python train.py --norm_place="peri" --positions="rope" --qk_norm=false --init_std_down=0.00708 --weight_decay=0.2 --lr_head=0.0114 --final_lr_fraction=0.0
Each number is 128 + 32 x the weight over its row's rms, rounded and kept within 0 to 255. Layers, rows and columns count from 0. The size above them is the row's rms in percent of the matrix's.

# layer 8 attention query, 64x64, rms 0.119, rows 0-31, columns 0-63
size [148  82  85 126 127  82  87 106  77 100  83  85 101  76  60 242 101 119  83  90  83  83  88  97  82  88  82  79  97  88  90  85]
[[112 145 102 127 162 134 157 120 160 118 126 126 160  92 129 176 170  69 134 143 117 148 156  91 168 144 110 149  85 142  71 116 182  94 130 112  79  93 128 111 174 142 105 109 150 126 100  76  98  92 111 148 180 108 163  77  65 124 105 190 191 162 157 104]
 [194 133 118  91 125 125 123 118 154 149  65 131 153 170 187 120  50 123 108 110 141 101 191 144  94 155 115  93  75 104 176 147 143 158 146 145 142 156 116 121  81 100 151 161 172 111 122 108 166 160 146 100  93  91 122  98 165 132 171  84  90 111  81 158]
 [138 106  75 107 186 155 168 116 135 140  99  88 122 170 159 202  83 121 151 150  86 102 151 134 125 100 105 135  59 132 140 104 148 137  81  71  88  69 164 123 139 133 119 165 176 179 131  86 176 144 149 123 170  93 139 106 106 141 137 175 123 156 144 158]
 [181 135 169 108 112 147  98 109 109 192 107 128 138 176 117  95  67 146 117  83 142  93 103 133  78 132 149  91 134 111 152 112  91 170 141 120 161 141 139 124  72 127 142 159 116 132 191 160 147 147 163  88  76 129 117 176 187 122 151  72  67 110  82 117]
 [ 62 170 105 162 153 150 144 163 152 115 148 112 124  93 127 153 185  58 139 126  97 169 151  94 164 102 153 171 148 158 106 120 161  81 128 114  71 111 151 130 193 136 101 125 108  60 109 109 113  82 100 155 165 136 133 134 114 120 139 200 161 136 173 155]
 [145 139 149  84 192 145 195 156 171 140 159 128 129 159 152 182 115 129 162 137  91 115  97 144 113 135 111 111 104 176 124 125 135 156 105 115 129  43 146 111 167 117 114 150 171 138 107 130 183 109 127 122 134  61 129 131 151 107 156 219 116 172 137  68]
 [171 159  65 124  77 125 106 142 145 128 111  79 150  85  43  80 118 145 112 119 168 141 148 133 146 127 125 161 227  95 118 143 138 112 138 149 108 198 137 103 179 154 101 112 119  78  93 118 147 107 128 171 140 158 115 149 141 181 102 117 133 144  95 154]
 [135 137  89 138 135 135 145 156 164  73 198 119 161  86 106 156 175 117 114 106 139 172 135  93 147  83 114 118 121 166 116 145 173 146 143 163  83 135 187 118 142 109 112  63 131 113 102 112 147 115  68 144 151 128  95 135 121 160 114 233 160 140 184 121]
 [ 45 103 158  89 105 174  95 129  88 107 109 143 156 146  82 100 148 103 111 171 152 198 147 128 142 135 134 147 167  95  81 205 141 134 137 170 125 158 162 111 144 115 120 105 125  95 198 145 145 116  92 177 151 175 144 124  84 176 112 160 145 121 120 119]
 [103 122 128 110 160 140 194 143 163 104 173 117 153  85 159 120 215 119 116  91 121 154  95  91 150 130 115 112 155 137  96 140 207  86 166  99  73 141 111 103 135 115 108 122 147  95 110 122 135 132  52 177 122  90 122  79 109 158 104 184 151 151 131 100]
 [152 126 188 144 165 165 147 118 123  88 174 150 123 146 127  72 161 141 134  49 168 107  87  97 156 161 150 220  78 116 146  89 119 130 160  94 161 104 137 114 135 177 132 119 108 161 133  99 158 113 133 127 169 124 180 156 153 138 157 140  98  82 144  82]
 [119 156 132 142 123 145 154 148 167  97 145 100 181 164 158 150 142 139 113 106 103 106 113 140 189  85 162 100 184 156 123  84 104 171 116 159  89 166 158 160 117 183 172 120 141 109 117 161 142  96  99  59 112  76  61 104 161  62 168 120 105 136 127 114]
 [156 125 163 108 109  88 118 118 147 153 101 131 109 145 145 187 120 160 103 149 135 111 104 151  96 151 171 127 104 136 154  61  97 117 115  84 172 105 101 153 111 124 145 171 168 157 150 111 173 105 133 149 153 132 118 182 203  59 132  67  42 136 105 153]
 [164 137 106 127  97  80 131 156  96 156 128 176 119 137  89 163 162 135 139 149 114 168 201 167 133 142  80 136 141  91 216 131  68 149 112 163 124 182 151 116 126 116 127 168  92 109 113  95 114 141 121 146  98 113 117 167 112 114 202  77  91 180 120 108]
 [160 156 106  96 121  94 128 175  85  99 143  81 140 133  76 141 182 110 130 198 154 119 167 165 147 176 151 153 142 159 103  84 131  68  85 129  84 119 173 130 139 132 128  90 101 156 114  87  84 152 113  93 137 135 143 161  94 170 193 157 140 158 119  80]
 [207 103 188 110 133 135 135 143 108 167 103 142 124 162 155 123  83 145  99 129 152 102  95 156  89 120 138 108 110 118 168 111  96 205 125  89 186 131 118 145  85 134 161 160 156 150 140 149 161 134 185  87  97 109 149 148 163  89 158  69  63 111  97 122]
 [ 80 105 134 136 139 171 115 102 160 107 125 157 123 107  72 184 173 114 165 110 100 140 110 107 161 106  70 174 154 136  96 156 174  92 166 109  48 112 107 148 134 125  64 151 131 124  94  92 143 120  66 170 148 111 171 126 135 141 132 175 171 156 146  85]
 [152 104 149 105 103 131  92 111 125 122 131 133  91 165 154 119  70 150 112 138 149  88 151 124 103 134 127  71 101 161 198 107 123 135 129 146 188  89 154 134  67 125 175 180 129 142 139 174 135 153 108 131  47 102  98 165 149 119 168  55  76 109 138  92]
 [197 201 134 127 110  76 147 113 169 156 128  85 149 121  96  90 134 119 129  87 123 166 170 114 104 100 133  99 169 120 133 130 139  77 161 206 143 139 206  80  96 116 132  95 103 182 136 104 123 133  84 148 161 157 112 155 141 128 123 157 101 159 126 175]
 [116 142 111 170 134 128 102 128 167 100 154 107 152  83 171 109 159  94 172  99  66 156 124 131 134  96 139  91  85  63 143 184 119 131 167 156  84 159 141 105 118 165 133  74 154  74 118 104 147  69 145 153 161 160 130 108  85 104 169 104 169 151 187 142]
 [172 138 121 128  94 162  98 100 120 158 114  61 148 145 167  89 137  71 141 110 141 120 115 158 152 179  98 134 140 124 106  67  45 157 108  90 113  71 101 182 100 158 136 111 131 146 116  97 128  88 138 115 131 110 157 155 162  94 166 159  77 162 119  65]
 [ 95 127 105 147 130 142  88  82 144 169 104 139  87 177  80 169 135 156 114 119 133  85 185 155 151 121 199  89 138 125 119 167 104 141 127 162 141 165 137  91 128 107 132 123 112 181  89 133 150 204 166 172 160 154 141 108 145 152 194 105 134 157 113 194]
 [131 129 153 119 128  88 116 135 148 156 176 136  50 184 152 128 110 120 105 111  96 113 199 151  84 118 163 106 165 174  69 137 159 156 106  75 147  89 114 168 106 164 107  83 110 150 138 161 141 155 112 137  69 151 166 145  63 125 146 107 126 104 159 174]
 [101 138 151  92 124 126  98  35 118 145 118 122 116 124 117  98 109 148  99  82 122 138  69 135  76 135 112  88 164 110 159 140 123 143 151 179 145 103 103 160  65  90 122 105 143 181 165 134 150 149 136 127  81  84 146 138 230 132 150 108  82 100 141 145]
 [106 120 119 123 142 114 111 203 104  56 122 144 128 118 194  57 149 124 102 120 122 158 151 146 196 109 123 134 143 212 173 126 148 154 146  98 118  94 198 146 179 130 123  96 132 133 145 112 170  84 159 103 138  84  95 132 136 153  94 149 100 140 151 151]
 [105 194 119 164 142  98 151 107 114  88 114 100 168  81 155 141 155 101  89 110  71  60 106  93 169 104 129 140  80 126  77 117 159 110 145 103  71  48 133 104 166 155 129 105 140 104  88 122 107  78 153 126  90 148 151  66 119 129 126 146 135 160 148 139]
 [ 83  91 127 154 126 137 174 121 193 100 186 151 160 111 140 108 150 184 160 181  91 175 116 137 153 162  89  95  99 154 132 116  94 130  82 108 154 104 119 154 138 139 123  82 180 170 134 142  93  94 159 119 133  97 125 167 171  94 200 152 171 108 163 113]
 [126 168 180 194 147 134 133  56 192 141 128  73 120 121 194 132  97 143 136 179 104 177 151 146  87 113 161 173 134 168 147 121  94 100 174 123 132  72 168  70 102 146 165 132  97 113 103 153 106 174 133 125 105 147 141 159 155 147 145 137 120 120  88 134]
 [119 108 160 179 150 142 122 135  98 150 149  59 150 120  85 176 137 131 102 134 137 170 128 129 180   7 115 138 150 112  95 144 102 148  47  96 167  98 163 101 146 145  97 127  70  99  94 118 111  79 132 137 151 137 101 130  96 117  99 143 132 110 137 143]
 [ 81 106 106 113  76 137 124  68 180 157 130 116 105 196 154 143 133 176 140 167 145  95 127 160  99 124 156 132 145 100 116 204 155 118 157  80 126 175 143 110 133  96 106 160 116 136 133  88  99  85  92 200 144 163  79 114 112 135 152 125 120 130 164 194]
 [146 118 174 130 192 132 130 116  67 126 154 120 102 133 158 130 107 108 146  94 159 112  56 212 148 119 120  75  97 175 144 103 135  99 114  87 150 130 138 164 145 101  96 133 163 101  91 137 164 138 149  54  84 153 130 131 147 112  83 154 143 201 144 109]
 [ 84  97 162  83 116 133 106 106 120 104 138  97 128 135 143 124 138 200  99  97 168 106 182  87 143 117 114 117 107  91 150 150 133 106 125 141 124 167  50 127 123  91 155 142 144 140 145 154 114 195 125 102 155 114 110 129 165 235 115 114  79 140 112 196]]
# layer 8 attention key, 64x64, rms 0.117, rows 0-31, columns 0-63
size [123  98 106  89 105  75  92  91  95  71  82  92  82 101 271  47 130  54  88  90  82  84  87  90  79  89  92  80  98  79  83  80]
[[ 96 178  62 175  97 128 109 124 145  88 144 132 146 110  88 110 164 148 164 132 142 147 148 135 166 131 149 146 159 128  83 130 166  61 115 147 101 135 124 123 175 176 110  80  77 141  52 109  99 107  97 165 142 161 120 142 118 168  77 171 192 134 154 153]
 [ 96 201  70 137 125  89 143 133 161 114 169 116 160 100 105 122 147 103 123 140 124 156 155 110 186 105 108 151 130 113  92 132 168  99 165 116 106 100 156  96 169 138  97  71 119 160 120  89  92  80 103 137 116 131 113 121  91 182  90 223 177 153 153 115]
 [ 95 176  76 122 118 112 155 114 149  75 176 112 142  83 137 111 196 107 153 126 105 132 131 114 163 107 144 161 149 126  99 134 164  94 149 121  62 160 108 128 176 147  89  88  89 101 147  58 118 113  85 167 130 109 131  77  79 154 109 184 174 135 106 158]
 [144 102 162 102 147 133 158 165 102 133  89 117  96 190 161 167  73 111  86 146  87 109 145 134 113 165  92  90 155 118 180 143 138 167 115 101  83 134 114 117  83 111 155 153 179 137 201 159 176 143 137 107  66  71 122 117 151 101 169 107  80 120 123  97]
 [102 142  68 165  80 127  96  82 141 104 141 131 167  97 131  96 178 124 147 121 139 144 148 126 184 116  97 140 140 112  72 132 152  67 122 151 102 118 125 155 184 159 114  81  85 147  99  84  97 119  63 148 165 120 119 113 105 160  84 167 210 147 138 154]
 [115 130 108 131 144 157 159 170 152  58 133 120 134 115  89 124 157 104  96 110  82 197 111 116 106 116 184 123 142 152  97 144 162  84 172 130  80 160  97 178 151 171 108 142 111 134 118 127 120 119  60 161 107 146 141 138 132 146 123 184 188 106 212 159]
 [ 75 131 127 201 112 114  86 105 143 126 130 200 100  87 110 151 158  61 206 166 140 143 144 124 139 165 135 126  80  99  81 116 163  95 128 138 116 121  93 114 154 177 100 128  85 127  95 120  81 146 124 178 160 169 151 107 105 119  99 125 173 144  95  97]
 [ 74 160  86 169  89 138 142 100 132 108 146 100 174 103 115  86 168 104 151 105 140 134 118 123 136 139 100 128 131 115  86 155 168  71 100 130 126 147 124 140 203 141  68  94  75 110  85  90 131 103 102 171 134 138 130 139  71 185  66 150 186 148 108 104]
 [149 155  69 159 142 110 121 116 191 117 162 121 155  85 101 136 148  99 146 133 121 139 152 140 163 103 105 151 112 106  61 131 180 102 136 130 119 157 118 163 147 127 148  84  92 148  63  88  87  64  74 121 187 153 147 162  76 133 110 140 187 179 132 149]
 [ 83 176 133 214 114 182 100  94 110  78 137 133 107 143 122 121 126 120 140 130 110 120 121 144 123  66 143  74 157 123  77 144 123  95 113 113 106 128 145  92 218 131 102 105 129 138 104 116  58  99  75 148 125 124 152 162 121 158  88 134 180 110 164 174]
 [151  52 182 135 147 164 117 175  86 145 101 115 105 115 132 142 108 203  62 143 138 146 112 165  74 124  87  65 125 129 130 140 142  85 154  96 100 137 160 148 116  71 119 103 169  84 161 108  93 125 162  88  95  69 120 103 120  97 138 121 131 157 126 148]
 [131 107  71 183  52 120 137 120 126 123  70 167 138 135 120 101 157  90 104 109 107 129 124 116 142 121 118 117 164 165  58 127  78  95  86 132 144 160 105 106 153 116 108 142 126  58  96 132 142 127 134 231 140 143 131 130 149 149  94 140 165 148 189 161]
 [147 111 135 111 161 154 147 172  88 133  66 192 132 177 148 117  80 158  75 122 120  83 150 137  98 161 117 111 125 133 171 116  99 153  91 101 145  75 140  72  80 121 140 170 152 127 171 155 141 146 163 107  61 139 116 109 162 121 195  95  84  98 132 153]
 [ 90 161  86 152  90 128 140 102 190  81 158 152 157  69 109 153 177 143 163 118 136 167 112 102 166 126 184 173 120 175 114 111 184  74 100 130  93 113 121 104 177 152  99  75 107 105 118  96 112  97 117 152 119 114 161 133 104 156 119 184 157 108 179 112]
 [158  88 178  92 150 112 133 159  90 152  84 135 103 154 165 135  66 143  99 121 133 120 112 137  78 137 136 127 115 123 183 124  89 185 119 100 171 116 112 147  77 102 152 181 153 132 168 171 148 147 189  97 110 113 131 133 155  96 162  58  52  99 120 121]
 [ 41 162  88 162  86 104 159 125 144  89 119  98 109 104 110  96 137 117 130 129 103 188 139 121 144 106 117 131 125  68 139 165 157 108 198 117  98 134 113 143 193 119 105 111 107 107  91 103  94 127  83 161 104 115 140 121  89 204  71 167 163 147 148 132]
 [164  90 190  99 147 130 163 162 120 157  92 114  81 184 142 124  93 125  99 144 121 116 126 133  69 137 167  78 106 157 194 105 101 177 123 105 162 122 134 115  66 129 158 173 167 114 157 156 133 164 153 112 116 112 108 156 170  86 166  85  60 107 119 138]
 [158 193 125 165 127  58 152 143 113  85 135 112 146 150 164 106 172 127 137 126 147 157 108 110 186 109 179 129 192 178 102  98 106 100  90 135 155 143 100 146 132 108  86  55 137 174  94 110  94 104 164 183 127 111  67 122 158 172 133 138 143 133 116 105]
 [101  91 155 133 117 133  86 117 118 138 110 106 136 177 135 107 129 137  82 117 195 124  87 140 147 172 113 104  75  97 119 164 152 140  26  74 153 102  79 138 137 130 103 192 132 111  99 152 109 111 139 140 114 147 169 154  88 182  81 140 159 129 137  69]
 [142  94 183 142  88 109 156 113  99 177 139 117 154 164 129 159  76 128 102 130 153 126 168  98 116 115 111 150 117 104 199  73  91 167 109  88 111 126 105 171 102 133 140 168 182 152 184 170 147 160 188 111  86 145 151 126 152 101 148 108  60 173 132 111]
 [ 93 121 103 100 140  78 136 132 131  90 102 185 165 106 119 150 110 128  96 129 138 124 108 108 126 121 181 145 112  74  78 143 142  76 151 147 111 180 108 124 225 124 105 150 141  74 153 105  74 143 102 144 118 109  89  83 105 147 104 176 180  88 151 177]
 [159 135  40 110  97  74 121 131  92  98 124  88 145  94 123 142 162 115 139 143 126 154 139 151 126 165 162 169 106 126  82  72 148 144  69 158 120  98 156 152 148 158 137  97 171 113 112 141 149 147  77 120 144 171 194 187  93  96  63 115 112 152 109 107]
 [178 138  97 117 128  71  46 108  83  80  99 124 155 162 184  96 211 167  59 141 110 182 142 136 133 134 122 140 118 164 144 115  88 110  96 134 120 139 161 126 146 175 120 147 113 172 114  86 132 120 124 149 123  66 157 147 158 124 132 155 147 101  90 133]
 [138 205  45 155 132 152 119 103 164 152 132 101 113 149 152 107 167 131 105 136 167 118 167 119 165 102 158 107  93 134  78 146 165  94 121  93 141 126 148 143 143 172 102 113 120 109  75 101 100 121 100 183 124 142  91 114  75 172  75 160 194 161 141 161]
 [204 103 142 109 105 146 171 101 132  89 171  64 139 127 140 141 150 145  86  71 101 154 144 104 115 165  93 130 153 123 120 163 108 112  76 133 114  93 120 112 104 159 115 134  80  95 129 152  74  57 136 161  55 138 133  64 142 119 117  78 142 158 101 146]
 [143  81 111  98 115 153 127 110  68 168 138 126  87 194 132 125  87 186  98  99 121 108  87 123 120 147  86 109 153  99 164 124  79 189  88 137 107 148  95 144 127 118 161 164 165 116 173 187 148 188 143 118 128 105  66 142 181  96 150 108  94 125 121 156]
 [136 127 132  85 151 137 152 137 135 122 121 158 151 102 158 168 165 131  71 162 106  79 107 104 120  70 186 133 149 136  89  88 103 131 148 148 154  89 124  86 111 124 142 159 126  89  49 131 206 152 127 100  29 148 114  96 151 160 141 118 112 143 145 164]
 [134 142 131 140 102  82  83 186 153 126 167 125 146  87 102 132 127 137  96  97 151 145  95  78 160 137  80  61 138  71  72 132 152 127 101 125 106 184 107 106 135 123 123  85 154 153 109 122 140 119  69 185  59 126 167 138 165 154 105 162 186 105 125  99]
 [157  99 190 111 119  47 145  66 151 148  99 166 105 156 152 123 154 100 100 168 117  64 113 149  99 177  80 135  84 133 134 162 106 163 138 156 128 131 139 150  82 110 195  90 124 118 149 164 161 165 159 113 126 116 152 114 110  87 166  95 125 147 136  73]
 [163  93 117 158 146 106 121  83 143  84 100 167 158 142 129 160  84  64 125 171 117 124 162 164 113 107 141  79 129  66 135 124  68 193 122 115 161  93  76 118  95 172 133 119 196 120 120 143 117 128 199  81 135 141 174 144 128 125 170 109 112 135  94 120]
 [109 140 175 132 154 176 158  88 159  41 149 101 159 102 102  79 122 112 142 125  97  85 121  42 116 143  90 132 141 134  70 103 133 130 110 168 146 117 192 177 145 161 132  99  84 140 115 117 128 153  83 135 186 138 125 113 115 141 126 124 201 144 133 115]
 [152 138  67 141 118 108 111  82  97 176 113 120  87 111 130 117 165 106 199 144 124 120  73 127  91  95 112 156 134 128  85 159 115 128  90 101 161  92 144 119  99 154 110  76 142 167  92  99  74  96  87 142  96 191 101 112  79  78  79 156 118 169 155 135]]
# layer 8 attention value, 64x64, rms 0.0981, rows 0-20, columns 0-63
size [103 106  90 107 108  91  98 102  96 117 109 105 112 108 105 109 120 106 114 101  88]
[[146 135 121 148 131 139  99 133 140 148  94 111 229 134  96 113 127 175 171 128 103 123 108 116  69 151 113 120 120 165 100 181  96 129 161 194 173 131 159 167 132  89 110 138 137 156  89 154 160  82 161 176  82 130  56 109 107 161 145 133 104  92 156  98]
 [119  78 164 178 120 129  95  97 129 138 137 110  40  63 103  88 121 152 137  67  62 114 136  89  82 122  81 130 125 185 128 183 142 149 160 102 140 132 136 199 118 104 148 171 133 107 161 136 111  93 128 144 124 150 128  91 144 124  68 131  98 119 139 114]
 [120  68 101 173 112 197 107 122 147 153 136 110 100 125 130 153  87 101 122  88 179  91 121 169 125 148  90 112 110 162 127 126 117 128  98  59 119  86  90 178 142 154 107 130 149 159  80 124  85 155 137  92 185 177 113 102 120  88 146 151  80  81  68 124]
 [138 149 117  90 132  83 151 122 157  83 169 112 123  98  83 113 125 108 166 164 209  91 105 104 137 125 120 202 146 149 131 115 166 157  61 107 131 193 163  77  78 137 125 145 130  83 147 116 154  94 170 143  86 105 119 152  89 138  92 151 110 109  97  90]
 [127 149 135 104 124 121  90 107 102 151 115 112 109 163 153 106 142 104 116 115  94 124 137  85 156 138 123 136 192 179 142 101 139 149 142 148  53 153 114 105  96 117 165  65 108  81 160 156 139 143 106 102  88 103 218  32  98  99 105 145 138 147 141  82]
 [102 113  94 135 121 158  96 168  62 129 117 142 105 173 123 136  81 102  95 157 166 158 136  57 148  80 127 165 166 118 131 140 140 133 143 100 136 155 152  99 154 103 154 129 101  59 110  93  85 149 113 151  98 125  80 164  86 124  67 113 136  44  88 140]
 [110 129  78 133 126 159 133 105 145 113  76 181  74 109 130  35 102 124  59 105 111 157 145 122 199 150  78 126 147 129 181 146 154 150 112 127 140 153 130  81  90 139 165 135  71 105 125 115 134 146  89 151 120 124 153  53 139 180 127 133 137 139 124 156]
 [147 118 122 151 108 144 116 115 166 152  56  61 135 144 166 149 118 165 139  59 129 155  71 164 124 135 115 184  98 179 140 202 150 100 138 171 104 172  89 114 120 108  93 107 149 113 106 131  77 121 140 127 156 138 145  97 140  95 154  56 117 154 168 126]
 [132 112 149 157 173 134 117  45 109 175 109 139 101 179  76 115 114 117 140  96 158 142  55 123 120 153 182 124 143 151 142 100 123 118 210 109  70 149 109 129 140 157 155  76 109  85 156 156  79  85 139  93 127 119 141 150 136 104 124 107 158  71  97 133]
 [116 186 149 129  87 133 133 149 129  54 144 143  76  79 101 102 141 129  92 138 154 124 163 116 133  67  61 171 145  90 100 165  92 143 117 158 177 168 154 141 122  49  94 145  88 152 133 142 192 132 137 121 101 186  89 147 108 132 138 140 129 153 142 125]
 [120 129 121 105 157  92 122 193 122  98 145 148 185 156 159  78 143 145 118 198 198 143 126  79 146 126 182 132  83 188 137 126  79 121 105 132 137 112 138  97 136  99 131 124  73 153  58 135 190 167 134 132  90 138  89 131 135 133 107 182 148 112 117 152]
 [147  92 123 147 108 135 138  96 116 144 193 111  98  99 170 131 118  60 163  92  91 171 103 188 147 151 103 151 122 181 131 132  93 124  73 115  86 143 114 209 129 156 126 166 143 163 134 132 140 116 133 133 127 145  57 124 166 134 101  80 130 119 210 131]
 [100 125 103 109  43 101 104 123 159 148 130 122 203 144 139 168 138 145 158 150 180  88  80 158 161 154  87 117 130 104 149  90 144 151  56 110 115 178  86 101 116 121 123 110 100 133  97 121 121 169 167 120 148 156 169 169 127 124 138 134  99 182 201 130]
 [150 130 152 172 140 161 104 119 102  92 127 207 133 114  64 221 129 117 114  88  88 120  84 139  94 168  61 178  88 141 143 141 123 106  80  70  88 109  99 141 150  77 128 129 134 132 146 158 103 125 120  98 154  74 159 146 101 110 113 120 121 135 123 153]
 [103 112 162 114 111 196 154 141 151  50 140  30  91 153 147 126 123 120  82 172 152 146 130 133 109 121  95 136 158 110 137 150 116 136 129 175 132 179 155 120 157 120  89 117 124 142 117 165 190 145  79 157 122  86 124  55 116 108  65 119 114 156 146 117]
 [112 155 109  92 150 113 179 179 185  98 188 102 181 150 111 133  97 144  87 191 144 126 137 104 101  59 117 140 145 175 115  93 127 175 107 173 162 132 204 107 101 162 108 135 135  96 138 138 165 130  87 132 107  91 120 175 130 141 134 183 143 121 158 109]
 [183 133 140 149 155 180  94 107 151 118 126 118  93 157 138 155 139 153  81 142 113 109 116 129 115  55 102  86 179 183  65 178 127 165 125 144 152 155 144 202 105  90  64  86 102 164 120 125 154 144 105 125  88 132  63 131  87 128 130 103 142 121 147 158]
 [143 113 141 131 158 168 139 147 166 176  68 171 106 110 109 141 130 117 177  62 116 164 164 104 128 161 114 141 132 170 130 139 170 129 161 152  55  88 136 171 160 114 175  66 125 180 162  95 114 107 115 128 148 127 158 136 170 169 118  79 107 126 173 180]
 [135  73 137 115 110 122 125 108  96 135  93 134 123 140 209 134 161  60 104 124 144 142  93 158 108 154 143 156  73  91 162  78 167 204  74  88 111 131  51 134 156 119 144 166 147 119 149 141 136 115 169 142 145 119 148 143 109  85  64 122 123  95 130  96]
 [113 115 116 156 125 220  99 106  88 146 116 123 151 170 204 135 157 162  77  94  80  80 105 105  42 151 123 115  88 104 130 154 107 174 103 152 112 126 123 117 145  50 112 155 159 123 125 124  87 137 117 151 156  91 130 139 166 164 144 115 143 109 158 121]
 [141 114 134  93 103 159 172 130 162 176 148 171 165 145  85 100 110  87 150 135 128 132 113 126 116  78  64  96  63  86  86 139  92 176  60 161 155 135 118  87 157 159  80  92 104 141 120 141 101 123 170 151  56  80 117 160 144 131  93 124 105 119 141 138]]
# layer 8 attention output (transposed), 64x64, rms 0.0887, rows 0-19, columns 0-63
size [102 104  91 109 106  86  97 117 104 124 109 103 103 109 110 121 116 106  91 104]
[[118 159 110 140  80  82 129 126 169 158 127 187 132 112 138 188 101 160 156  73 123  94  99 147 126 166 140 130  76 118 121 119 123 132 154 166 128 143 182 114 114 145 129 151  85 144 146 157 162 115 170 171  99 144  69 159  78 146 205  87  67 107 129  80]
 [ 91 107 118 165 141 111  87  97 103 188  67 191  60 157  85 173 119 192 114 131  89 114 172 172 137  97  94 108 124  97 121 105 133  97 136 136 172 140 176 100 150 168 183 161  99 105  88 131 150 115 151 128 175 168 149 148 100 145 133 124 124 109 133 162]
 [150  84 141 128 167 156 117 157 105 102 132 176  92  99 216 126 201 116 120 126 116 130 103 201 134 137 140 119 108 133 144 106  89 109 130  83 116 126 137 146 156  49 115 127 103  78  79  81 183 143 132  93 129 139 120  89 125 130  85 141 188 163 131 152]
 [180 124 171 134 116 106 142 183 126 172 168 137 138 139  61 144 115  30 132 107 188 122 116  96 113 125 177 151 121 163 129  92 164  99 121 108 120  97 137  95 113 108 141 180 131  98 149 102 141  43 130 105 154  81 161 166 120 145 102 174 136 143 127 101]
 [111 132 165 131 147 100 111  77 101 150  81 127 124 167 122  71  58 134 107 123 106 112 162  61 127  89 125 106 142  94  89 109 151 121 112 136 115 124 170 118 110 174 143  69  87 125 126 152  76 138 104  77  49 104 192 113  96 180  90 130 119 109 109 114]
 [162 133 151 134 141 146  73 187  87 135  62 146 119 190 129 136 133 151 103 179 173 175  92  95  92 145 127 102 134 118 140 133 104 214 138 136 131 141 166 100  71 144 133 157  91 120  84  72 127 108  77 159 111 127 151 110 141 140 136  78 127  69 106 120]
 [136 181 106 131 154 135 114 149 144 138  70 142 123 134 108  99  85 157  92 123 137 134 170 119 129  95 126 110 181  85 125 137 159 230 117 124 118 123  95  76 172 104 185 133  77 112 122 130 143 169  66 134 105 113 155 116 149 188 108 144 138 101  72 185]
 [147  74 168 110 144 149 166 131 177 167 108 116 149 122 139 174  62 160 125  54  98 118 122 160 110 143 141 144  91 134 126 137 163 130 153 107 121 141 101  70 131 179  66  95 156 153 159 134  95  55 181  71  93 129 111  89 172 114 145 128 144 137 148 148]
 [114 152 148 171 190 135 120  96 127 186  63  99 123 166 115  96 130 105 182 121  59 185  92 140 117 128 122  75  89 104  83 170  85  96  98 142 123 100 200 106 111 120 117 117 129 180 107 113 103 135 163 105 135 134 164  94 142 157  95 131 154 132 170 101]
 [107 198 159  61  77 156 114  75 117 156 141 157 130 111  74 207 142 156 116 156 183  93 148 103 121  98 119 139 132  90 192  87 154 130 131 129 127 161 136 102 138 147 165 134  87  96 150 105 136  95 158 160 161 125 128 175 103  96 159  84 136 154  91 148]
 [172 172 168 136  92 123 126  90 108 142 130 146 188 133 163 119 171 101  93 122 172 147 121  65 131 115 161 133  91 120 171  96  47 150  95 176 138 132 128 119 133 137  89 154  69 131 125 138 120 150  98 190  69 118  60 163 147 154 102 117 123  98  94 109]
 [138  77 100  79 146  90 149  85 140 145 130 134 123 197  95 140 168 121 111 135 136 141 124 239 156 123 133 125 150 112 101  73 153  58 129 117 156 110 149 137 148 106 128  49 138 191 132 165 151 131 141 139 145 191 103 128 134 130 153 147 140 116 142 176]
 [210  88 134  93 129  95 141 101 148  85 192 115 176  73 152 115 127  80 117 111 159 126  91 120 170 149 162 128 106 173 155  63 119 125 144  83  89 127  90 117 121 160 146 103 167 118 173 104 123 157 122  64 118  80 114 121 151 158 153 139 114 171  88 132]
 [107 121 149 180 134 113  88  46  46 117 141 121 123 117  93 142 138 131  92 153 107 111 114 206 154 144 108 184  95 104  91 115 160 115  67 115  83 115 122 147 118 104 139 143  93 104  83 101  77  92 136  78 102 158 141 111 176 126 153 101 169 133 158 132]
 [ 97 137 151 115  93 163 150  54 125  99 129 143  91 174 119 193  73 155  91 143 174  96 159 107 109 161 129 123 120  88 142 145 179  64 125 131 166 160 180  42 150 114  93  99  87 179 107 144 137 124 119  97 122 125 132 159 168  99 125 135 158 113 124 114]
 [115 159 162 141  85 132 115 124 152  79 179  91 122 120  88 138 113 110  93 135 173 118 121  76 129 157 185 135 199 167 133 103 114 121 122 131 149 173 150 106  88  76 105 152 109 140 135 214 123  87 105 121 153 122  87 177 109 176 115 114 134 170 164  66]
 [108 162 142 107 112 165 115  73 157 195 101 139  75 177 141 184 182 175 127 135 134  94 136 105 143 151 194 128 160  94 166 113 134 167 132 125 110 170 180  98 119 125 119 100 111 155 110 116 128 159 191 143 106 132 122 153  94 127 204  90 149 151 179 146]
 [148 103 128 149 164 148 139 151 162 146  96  92  74 163 124 124  87 143 115 134 107 138 182 156  91  96  84 170 142 154  28 104 100 207 119 116 186 117 109 160 150 156 136 123 127 126 144 122  85 176 122 169  69 128 129 108 128 161 152  95  93 159 137 165]
 [103  98 130 129 136  86 171 118 108 107 127 158 138 157 131 112 155 109  79 102 116 113  88 134 163 115  91  94 101 126 124  99 137  76  35  65 135  75 142 168 147 171 109 139 146 169 100 128 135  80 105  70 168 116 126 151 150  90 110 173 205  92 143 125]
 [ 94 132  91 163  91 103 135  89  73 120 105 132 131 160 165 110  91 163  39  83 107  94 121 156 170 165  86  50 123  92 134 163 126 169  86 124 125 178 139 140 162 153 126 137 116 150 133 133 128  75 122 110 125 127 106 125 121 123 178  88 128 107 206 134]]